Each number is 200 + 20 x the weight over the matrix's rms, rounded and kept within 0 to 999. Layers, rows and columns count from 0.

# layer 4 MLP down, 320x640, rms 0.135, rows 217-257, columns 560-639
160,198,180,175,218,192,212,202,185,194,212,212,195,171,223,190,157,197,203,202,204,218,197,161,166,168,196,195,188,183,214,190,216,192,186,201,188,188,197,192,193,210,186,188,185,221,189,196,163,162,198,181,211,190,205,235,173,199,201,184,211,250,210,192,201,210,208,160,194,196,229,195,178,194,176,181,199,208,208,197
193,197,154,200,197,179,196,218,176,180,177,208,198,193,236,233,181,200,235,205,228,169,205,193,218,211,167,192,236,235,202,186,215,172,194,185,222,189,205,196,188,203,178,189,210,232,161,212,226,195,194,222,229,208,200,220,206,182,195,202,201,194,165,275,220,176,210,189,200,208,197,203,209,218,205,182,217,186,220,174
174,188,196,174,168,167,238,207,197,249,197,184,194,222,194,214,196,189,196,228,224,211,199,207,202,209,225,212,188,180,236,198,216,205,213,206,203,199,240,224,172,224,162,200,194,166,200,237,204,200,205,185,200,190,201,245,191,143,199,175,218,197,203,179,204,180,216,176,184,179,173,182,176,228,189,232,211,215,165,224
174,216,209,218,242,203,187,179,193,211,202,172,233,194,206,192,205,232,209,191,236,204,154,194,241,177,196,217,175,222,233,185,208,208,204,188,192,182,188,218,218,184,219,221,238,201,201,179,220,198,201,177,230,171,182,181,183,197,203,248,142,197,198,218,184,206,201,223,176,201,171,218,192,249,235,200,196,200,203,199
174,185,219,191,201,167,211,213,218,154,229,196,192,198,217,199,216,201,155,193,188,229,208,188,260,209,178,226,193,179,153,198,209,191,182,177,180,192,201,200,233,215,235,178,187,214,213,207,188,189,191,208,212,206,193,193,225,203,212,209,190,175,191,168,203,191,159,216,217,180,213,213,230,212,201,214,221,184,169,198
186,161,162,213,218,194,216,200,208,202,220,211,173,196,187,200,220,217,210,237,196,180,180,173,182,206,191,175,197,213,213,184,191,196,194,221,183,198,187,195,216,210,190,203,218,190,179,190,216,213,145,183,176,203,191,201,213,210,217,196,181,186,204,178,210,226,182,193,208,222,200,239,198,237,178,204,201,196,189,230
191,189,230,175,216,199,210,184,217,193,210,185,205,230,187,213,210,226,219,181,156,220,202,212,166,209,188,187,187,198,200,178,190,207,195,209,201,213,211,166,184,188,189,205,209,197,223,237,203,187,182,175,228,213,209,177,203,213,233,179,246,189,221,209,197,201,189,192,209,200,200,198,182,183,212,179,179,188,172,212
187,159,223,183,192,204,212,242,197,178,184,208,226,217,200,216,192,194,218,215,195,161,206,181,212,186,182,223,168,194,204,220,213,194,185,186,203,188,190,177,175,184,210,204,211,219,201,198,216,175,193,172,215,204,216,201,229,217,188,211,198,162,221,204,205,204,165,200,213,202,214,194,212,206,223,197,173,192,170,235
229,217,209,202,233,237,197,191,164,184,207,159,193,173,186,199,168,216,224,161,210,203,190,214,215,222,207,189,196,213,208,224,163,248,201,206,228,197,173,193,182,214,189,206,184,217,196,195,224,215,182,169,215,199,186,219,210,187,165,199,198,192,168,255,191,189,171,230,203,243,215,196,218,185,175,208,183,187,231,188
188,219,198,193,161,187,195,215,223,190,207,195,203,220,223,222,211,225,206,213,203,205,191,181,172,205,191,204,218,173,211,198,207,189,241,204,154,188,217,223,195,197,219,198,211,196,223,206,171,232,194,195,220,197,190,196,176,205,192,202,243,248,192,222,226,220,191,209,215,223,174,206,185,177,192,203,223,161,183,188
244,211,189,209,164,208,213,183,184,216,209,207,213,196,172,208,227,152,187,207,200,230,181,194,185,191,191,206,198,150,214,240,184,197,205,218,189,194,213,210,188,218,198,184,192,185,222,177,189,186,182,194,188,166,181,191,190,187,229,215,207,216,223,200,191,158,188,229,213,201,210,189,200,209,184,180,206,213,152,179
177,179,213,172,199,230,185,191,197,190,225,154,205,179,191,175,190,186,246,181,179,214,168,211,184,241,236,203,187,198,233,174,198,195,224,189,181,208,201,185,224,173,215,205,194,184,242,178,210,179,187,210,217,234,185,179,190,173,215,180,211,236,205,228,192,213,191,206,226,199,225,247,223,203,189,195,182,173,208,186
184,230,191,186,243,196,211,207,204,236,180,232,193,203,187,177,198,211,184,161,192,176,147,218,190,235,211,224,229,197,191,210,189,199,224,201,171,207,198,219,194,161,204,192,200,167,216,139,178,198,189,214,194,241,201,191,200,150,189,202,161,195,245,242,130,201,211,194,219,185,214,172,200,188,180,197,210,224,178,181
175,227,148,206,188,227,179,203,201,193,227,207,169,194,213,196,204,195,205,200,203,193,217,170,176,189,234,198,217,174,208,194,221,212,205,215,207,201,206,235,178,178,174,202,170,222,236,199,206,203,201,246,233,233,193,184,197,203,181,220,211,203,221,245,230,213,186,214,163,198,170,201,180,205,195,171,220,208,187,196
150,187,173,195,196,221,182,208,186,209,227,187,228,200,234,200,202,205,188,215,209,210,222,201,180,221,175,172,197,208,178,225,213,191,179,188,175,221,186,199,230,186,176,269,221,211,233,198,197,201,206,240,222,209,175,207,232,194,173,191,207,186,201,230,217,206,219,204,200,235,197,186,193,194,216,171,188,238,189,128
217,161,193,184,149,181,219,163,205,205,209,223,238,168,216,187,195,215,228,192,255,201,191,192,225,210,194,211,183,209,188,216,185,161,215,214,227,188,201,256,197,190,212,164,187,162,211,189,209,218,227,156,145,174,172,220,181,198,175,205,225,196,179,182,209,197,202,155,245,208,195,196,180,245,182,190,228,175,192,179
193,246,195,226,231,190,209,173,213,192,228,187,175,222,200,213,192,200,169,145,194,178,217,207,172,202,214,179,228,214,179,221,177,183,234,193,226,211,218,194,188,183,230,203,202,183,183,210,193,160,203,169,171,215,219,211,217,221,196,228,173,202,214,184,191,224,194,198,191,188,219,190,220,221,219,157,220,180,241,185
202,204,212,215,205,193,170,202,215,217,235,196,234,180,186,218,159,218,209,218,174,182,187,193,200,214,237,210,211,225,216,195,210,194,234,226,213,205,211,189,198,229,191,197,208,204,166,231,209,213,199,158,225,216,210,183,186,193,184,207,230,215,182,220,203,186,202,218,212,190,192,187,205,235,194,230,186,216,208,178
239,232,206,193,210,224,191,189,179,233,207,185,185,180,202,241,192,173,209,222,223,214,192,202,218,176,201,194,184,213,220,190,180,194,174,186,199,234,174,184,222,227,194,198,210,200,216,189,214,183,160,218,186,193,201,183,200,203,216,188,209,239,245,198,134,158,228,195,193,213,187,241,197,195,218,177,237,223,164,208
199,213,236,203,192,204,215,210,219,210,226,217,186,184,204,193,215,166,197,244,186,208,193,189,184,168,207,214,201,183,206,172,206,167,202,195,158,163,218,190,223,226,188,234,217,210,218,207,229,186,186,206,173,201,211,217,171,193,202,174,196,210,211,197,194,210,237,201,182,194,192,178,182,205,180,184,205,180,195,200
208,197,211,184,177,210,179,199,205,189,221,200,172,189,209,168,165,133,199,215,204,223,212,222,206,185,203,197,204,188,162,207,169,231,213,221,221,220,178,194,203,210,189,215,236,193,196,223,207,199,191,175,178,264,228,208,178,202,218,197,196,189,235,184,204,182,218,173,182,180,198,193,225,212,201,190,207,186,183,198
241,197,217,247,213,193,148,231,185,186,193,229,181,178,210,206,221,173,238,196,236,225,222,193,195,224,188,168,173,201,219,179,203,218,183,191,196,183,208,169,173,211,179,205,202,222,204,202,247,177,190,192,210,215,211,200,185,185,184,208,171,191,195,204,179,205,235,161,189,187,213,190,200,220,205,216,189,196,205,202
179,179,218,185,191,178,217,227,207,193,198,183,230,238,206,190,199,192,224,204,222,197,208,218,210,193,221,145,175,220,188,223,220,202,204,198,189,220,220,231,221,166,188,207,190,184,207,203,217,194,208,196,181,223,194,185,213,153,211,200,238,209,207,197,202,205,237,196,238,170,219,205,206,208,196,196,229,214,183,232
219,191,191,186,222,192,164,188,233,195,188,187,177,190,209,169,214,218,180,201,195,236,173,236,222,204,219,220,201,217,176,226,225,230,168,202,189,205,192,208,173,186,185,187,190,218,216,200,194,188,225,183,187,174,186,163,214,190,194,219,180,207,180,203,184,204,187,214,208,155,183,210,189,218,201,204,237,212,201,221
177,178,207,210,192,240,214,175,198,185,166,208,216,198,172,181,186,191,202,202,213,196,213,182,227,186,223,200,204,192,207,187,146,201,164,199,212,210,193,176,219,211,216,221,195,173,198,187,177,197,196,228,165,209,206,193,207,214,203,166,199,216,218,191,185,203,198,213,223,188,223,217,244,202,199,220,177,184,215,182
229,184,201,204,177,186,182,194,201,206,163,176,190,206,142,186,232,170,223,208,217,191,192,268,217,219,182,166,197,197,181,198,170,245,183,183,179,177,209,213,184,224,195,212,188,205,237,209,216,186,200,187,196,193,218,168,213,172,213,202,193,186,185,174,150,158,189,216,183,198,219,163,178,214,172,237,193,203,193,179
165,245,190,210,177,218,193,207,224,205,200,220,198,243,201,207,137,215,204,181,171,200,205,173,207,204,222,197,228,218,161,180,213,197,235,210,207,179,179,212,196,162,205,182,205,200,206,223,169,147,205,199,200,197,203,179,231,208,190,226,220,185,212,188,163,237,179,186,215,181,186,179,213,221,206,175,187,182,224,195
190,195,187,201,207,174,188,242,190,221,185,219,185,184,188,182,178,223,154,196,182,245,194,217,232,201,196,215,159,228,198,168,208,191,200,212,197,182,179,245,181,183,202,153,193,219,168,192,202,168,191,221,198,189,207,165,192,164,162,203,202,208,171,171,202,188,183,182,212,221,189,187,188,230,175,160,248,232,232,224
186,170,207,200,168,199,188,188,201,154,196,157,208,198,188,184,181,189,169,230,182,228,200,231,204,225,186,161,180,220,210,190,209,202,200,205,179,208,203,169,197,210,190,178,158,215,185,204,205,178,219,213,205,217,148,215,211,188,196,206,214,212,200,234,201,205,228,184,172,175,212,194,179,209,193,183,182,194,233,187
214,228,166,226,215,221,181,200,191,209,226,210,226,201,179,194,211,184,180,192,186,184,185,204,163,222,232,210,221,199,182,191,189,205,219,212,167,197,190,178,205,230,209,188,236,233,195,205,195,225,216,194,195,186,206,204,207,214,150,209,201,174,140,234,241,199,204,194,170,197,221,186,154,217,198,229,202,233,216,220
210,203,196,159,228,213,215,203,220,176,190,206,202,169,215,210,191,187,191,174,234,211,213,177,176,213,217,192,154,185,207,237,178,210,191,203,213,194,200,212,219,206,197,212,210,206,218,210,189,235,174,226,218,230,208,184,201,210,170,231,210,211,212,218,174,176,206,193,208,164,207,195,216,218,209,203,169,169,186,219
166,193,204,218,197,199,190,187,197,209,184,179,190,189,208,204,212,231,199,190,167,232,178,219,210,235,220,187,197,214,203,199,227,230,209,197,191,203,192,193,189,188,236,225,260,216,205,218,224,201,197,202,188,196,231,171,176,214,190,200,182,212,226,220,189,199,165,190,206,197,172,225,204,191,166,184,234,207,202,180
190,188,189,201,212,202,196,225,155,197,200,200,204,197,204,181,205,200,242,207,186,205,171,193,184,178,213,202,188,231,205,205,179,173,198,205,159,185,229,157,203,183,180,211,198,202,263,221,191,170,197,208,198,184,224,199,200,200,183,197,183,197,182,183,212,185,189,236,195,183,197,213,230,194,216,169,212,175,211,259
186,199,214,227,196,220,177,182,188,217,158,195,178,195,224,224,169,195,215,196,160,207,197,178,221,227,178,154,159,201,177,173,216,193,160,194,202,197,192,200,186,204,222,215,181,204,190,216,165,199,232,175,205,199,167,189,220,178,216,219,170,227,186,240,215,233,191,200,171,249,200,180,207,201,200,211,195,195,208,204
205,223,187,179,189,219,205,204,179,203,199,211,158,201,198,211,222,166,232,202,174,194,187,177,222,206,209,187,196,205,200,165,180,202,218,188,196,221,191,191,213,222,190,197,171,168,142,195,169,192,189,208,189,209,216,149,233,211,189,211,187,207,208,205,214,175,209,177,223,211,223,194,228,210,225,209,184,195,218,214
199,153,257,224,180,205,169,200,211,190,210,199,203,192,166,181,197,192,221,222,142,170,205,235,226,177,207,197,176,223,221,225,208,181,200,215,170,233,189,148,205,178,188,188,211,218,194,193,228,187,234,207,232,207,192,193,180,214,177,199,186,186,180,184,228,209,232,184,170,208,219,218,227,191,225,206,190,201,230,193
189,194,210,225,230,198,193,212,215,188,186,201,240,227,211,217,165,202,186,197,169,186,185,205,216,225,188,214,193,235,199,174,202,230,212,230,220,196,208,225,188,202,188,224,174,212,195,203,184,188,209,196,174,194,181,197,239,213,203,147,221,162,176,199,199,168,191,191,218,186,218,210,232,244,174,198,199,234,177,204
198,173,190,190,191,191,214,227,217,202,181,188,170,192,233,226,210,208,190,237,182,193,193,190,185,218,205,207,205,181,171,194,185,212,207,198,214,182,202,204,191,230,210,186,186,179,224,177,202,211,174,219,244,242,193,203,200,219,173,242,189,213,186,220,194,194,228,188,184,229,177,206,235,195,175,201,169,222,192,232
202,181,195,232,214,178,185,203,166,212,239,182,210,197,177,204,198,197,184,220,229,202,214,189,173,236,196,190,198,214,187,205,196,207,192,188,188,203,148,219,229,202,176,209,209,185,226,194,225,196,200,250,203,208,188,205,168,193,206,215,183,193,200,227,207,204,193,189,211,236,209,231,193,217,213,182,231,198,168,155
212,223,199,180,196,204,217,197,206,188,186,169,205,223,216,195,190,189,202,225,197,175,211,180,191,186,216,200,223,237,159,180,208,199,179,206,207,186,191,191,185,190,182,162,163,176,196,191,217,186,203,224,189,226,191,174,173,227,171,152,230,263,215,224,184,224,208,202,198,175,178,163,203,202,213,203,195,183,189,188
199,213,189,196,237,195,209,168,236,204,208,197,224,192,226,199,203,193,197,173,202,225,189,183,216,212,216,195,193,223,211,197,168,211,185,165,174,205,224,227,182,187,201,183,174,230,181,184,196,217,212,185,234,220,222,196,215,211,168,174,176,189,183,186,161,207,208,207,204,197,176,213,229,212,206,204,203,189,227,235